{
  "num_hidden_layers": 15,
  "hidden_size": 64,
  "num_attention_heads": 2,
  "num_key_value_heads": 2,
  "head_dim": 32,
  "intermediate_size": 256,
  "vocab_size": 7662,
  "hidden_act": "tanh_gelu",
  "norm": "layernorm",
  "norm_place": "pre",
  "norm_eps": 1e-05,
  "positions": "rope",
  "rope_theta": 10000.0,
  "rope_fraction": 1.0,
  "qk_norm": false,
  "attn_scale": 0.177,
  "bias": "all",
  "tie_word_embeddings": true,
  "parallel_block": false,
  "init": "uniform",
  "init_std_qkv": 0.0997,
  "init_std_o": 0.0,
  "init_std_up": 0.0997,
  "init_std_down": 0.0,
  "optimizer": "muon_variant",
  "learning_rate": 0.00792,
  "lr_mult_up": 0.639,
  "lr_mult_down": 2.0,
  "beta1": 0.95,
  "lr_head": 0.01,
  "warmup_steps": 200,
  "schedule": "wsd",
  "decay_fraction": 0.627,
  "decay_shape": "linear",
  "final_lr_fraction": 0.02,
  "batch_tokens": 16384,
  "max_seq_len": 1024,
  "doc_mask": true,
  "train_tokens": 111700000,
  "max_steps": 6818,
  "dataset": "wikipedia_en"
}
Each number is 128 + 24 x the weight over its row's rms, rounded and kept within 0 to 255. Layers, rows and columns count from 0. Numbers have three digits each. The size before them is the row's rms in percent of the matrix's.

# q: layer 2 attention query, 64x64, rms 0.207, rows 0-19, columns 0-63
# k: layer 2 attention key, 64x64, rms 0.212, rows 0-19, columns 0-63
q0 129:111129147153119142128171114093153117156072134062113139132147112144139199138098109156118101115145098140139134144114148126126127094123102113139109143124109144147133102093095111135108181148138148
k0 109:109113101166119144115101129127122126134171104152153121141137130104107093134129137090164128131145119158079128105097153143114050140112149168156083137152134141142146119167117115107129150104146161
q1 079:118168095101157112126115093131114152086129157123100135201131094134147126135160091143158109156127073124118135161108097126129138113102140145124102109159130143147130080145134120162102102137123121
k1 087:139132095169120160106119123122121140139185123113109112103116137147120096117118122125125153073118153084117083085136132160177089122131119159137117136153135139130141109138151177118101161084118116
q2 084:154140102145113120117110100145094159074124150094126133182107083120140111170133065139171143144144106136112148105123138116120148138116166094135099095126125146148135104140116126153130155146134168
k2 087:128123109171093116142115113100121156130137133120103161169113143107129122155139100143126140115154076104150068076099127105180130159135138142152107159129135166131125125136082164138116136102117120
q3 077:131146141165082124141118121128132121160158136112127148107101126154165094105074109116161101115125136135155191134106117120103162145155149091129124096150133093100127155132175088126145105108125131
k3 078:159124122139145155132094131094115121149126152148096130087123174133112140110127138095111136148111153098111068136109162156091096132120136168117163162114101146101135167108141116100105139091164128
q4 082:152110125125121144052120161111117088135126120134162118115090164174110107142139119144122187101121127126140124083124117132128131135119154165118105121114129138124142121120131070124186128109155098
k4 093:163182112145117126129119144105131150152095143125112097150148190146155099121111138165123072137159159144099126152125161136143151119117107161094097143142159109102121150133088126107111147129104148
q5 097:108104117144138123133164124088129110169184126118099147104145097139125171142093129119126115093141167119104169107172129140153133143147120105071119140137124104089149121117127130082137134176133134
k5 089:115112119172110159152148145150164118176137120124117169121153143118084136131154103101046127129124129094103095139107163119111149122132139131126153137082116124131139128140159076119114128119156115
q6 111:083129128109182122125170113115160127105142099097163094135105127148133139138125138180114140082127115103134102162140130148110109102116118115171104096145105152142105092109119103153136163138132173
k6 105:157111066117116156147084116144112149119124102167119112161150124126084142150106099102144126143160119153082139120136119173150130126085134146129137148149128066123145151129130152110129162146164123
q7 109:102123149100130156093144145130133134133119140122156145108116140081065071131121091168128129068171141111159130114096130122132174158123110137145116106147134135148151151116134119106168145134142107
k7 119:135157118163108125104128172127148153150093137116104127152162150118083096069136137122086086089136144109102112122117177160137157118116086106151114111113140166117127120138146171129135115130134132
q8 094:150106098161114128125120153143150102162093112135121118138135172122116142116125141118124155135150126119091077139137107094105110148136137149125168142109150171118159133134055127167133110160174097
k8 108:112079134111134128121126160103193096156094096050139173135128127112110141141139158133110143152151142121131149111099124097140124087133136119100134129116158159148148099127145091138133126133153148
q9 105:134075106176108160096119129127120124104143164132141107125109137127146129080136104159139103155119090129125163157146107152148129171131126102182122132137115131090140147100073169150113145120123141
k9 101:118157121113150107145093099134135122097143107098126108109097135162135136087162110136081163135145097078125175149120119108129112146140138137153127170150115123142147194118082160111141120125138109
q10 113:117103111093155082158089141111125190137161144143157127083128137119157128130158128099143152132137124137133080141133171126087119156153098128131123131117140129132071101170147129144165119134142139
k10 121:179116142123126138104135150135099117113115140162100094165159112130114140110097143127102120137111172143112137135078119159142174127134097150107170187108101101109166115151150114117104127155148124
q11 109:139155126128163129090113105110175177119132167181111122116107141118149105118131169092134082111109124148087149164124129094082124118127109091134143083144137121137139169154124121143120139144137120
k11 087:129151110103130117102132115137114101131132100160103088123110121142164140143121123101136088158114163150145107140139149188128163119102123114098141155135150139083128121128187081183108119135139100
q12 129:138122130140098125148117155144134122180119103153133170088162108159114116139156170121110138096160129108161100132105121142119178095130119106088092086174109119130106106115131129089129158132147117
k12 107:144099124135083103110124099175146130145151141153113177131147117135137106099124164098116152134164118142122115084162119082090158153145170114110125111106086136144118154100156113113118129143161105
q13 091:150153103145141118087115135131188120123110146155112107144122159148139123085155129112106128147100186119118094111129094122156113128133120133142139130149095116160090122129127167137101072130149182
k13 100:115150137120144100137111095125133167102097121169116129113096071102173144127164085103149128132149133128165142119135067149150083135135161137140115129164132155130144131137098087091134129134124127
q14 116:141130123177088092127122093119156145119155140121113145137136091109150160108113177115117164114097134134144124155134134125151110129133163161128102138117160119123087063118077128124162158110111102
k14 115:168160154127134140118115105103097101136122100155133154102122124118133140148107132099106141135092154125152106166091124158084098167139128146145114118113133187117118182141105166136123104140091091
q15 112:138121121118126143165128131124138165104154099164093111104109131137141148194118100135121166169148136150119147127118103129074122105108128098126170128124124095094083115141095166147129128170119145
k15 102:124143093157154095131081163125114095175123112100116130135154087111133134137135129175111181167120129112131134096131124121103142142138127089071155124108165115119129126182119104134136123148124106
q16 091:143110112096128128106130125106148097144153125129155113060115127116131124151160193172102089150096147088127144099133136137134154109138069101120121151135171118116146127117164138104142131135114121
k16 072:071128110133080119139116146106124107167128130095151118137150129112129205108138118155125138128092145117125134108148105104149138112105134153133115120064150149149158117124111106099172129157098132
q17 089:135185139126120131137124116112151139133068149102111147140140088113149130131157125148119121129154095116134115178136134124117155130160143093150128136110107169117131091094071105158137188117140154
k17 087:077143122195113147131131081129123141145118125174132148127149127131140107122141116118153138121111080159099095108088142144135128137133142125163060163122127144162148086114112135151116128100111129
q18 087:103150097114136121115130143097158164167099125084135128126145095129138153131149154128164086112125083117090146151153143139117136107132096131144126119103133162118185087091134096141126169132166129
k18 102:071125154148103101140142102161147137117119061105145118136120112143192122157117150152148083138130103168140187119119102114135124145092113117125092141129100142136143105115148122134114129120139155
q19 095:114115126115108098141148082163138177103093138108129111184125081121146116170159088140149152105126092131129107169129099155121139098107158117157098126116150129131135129112086119136157145154116137
k19 096:147122164157141131154079095127120168117141137133094135115142079132139116132116147141104123164109108170127114146196127108107125183108134137090109113120109145193098119130137108134119136109136133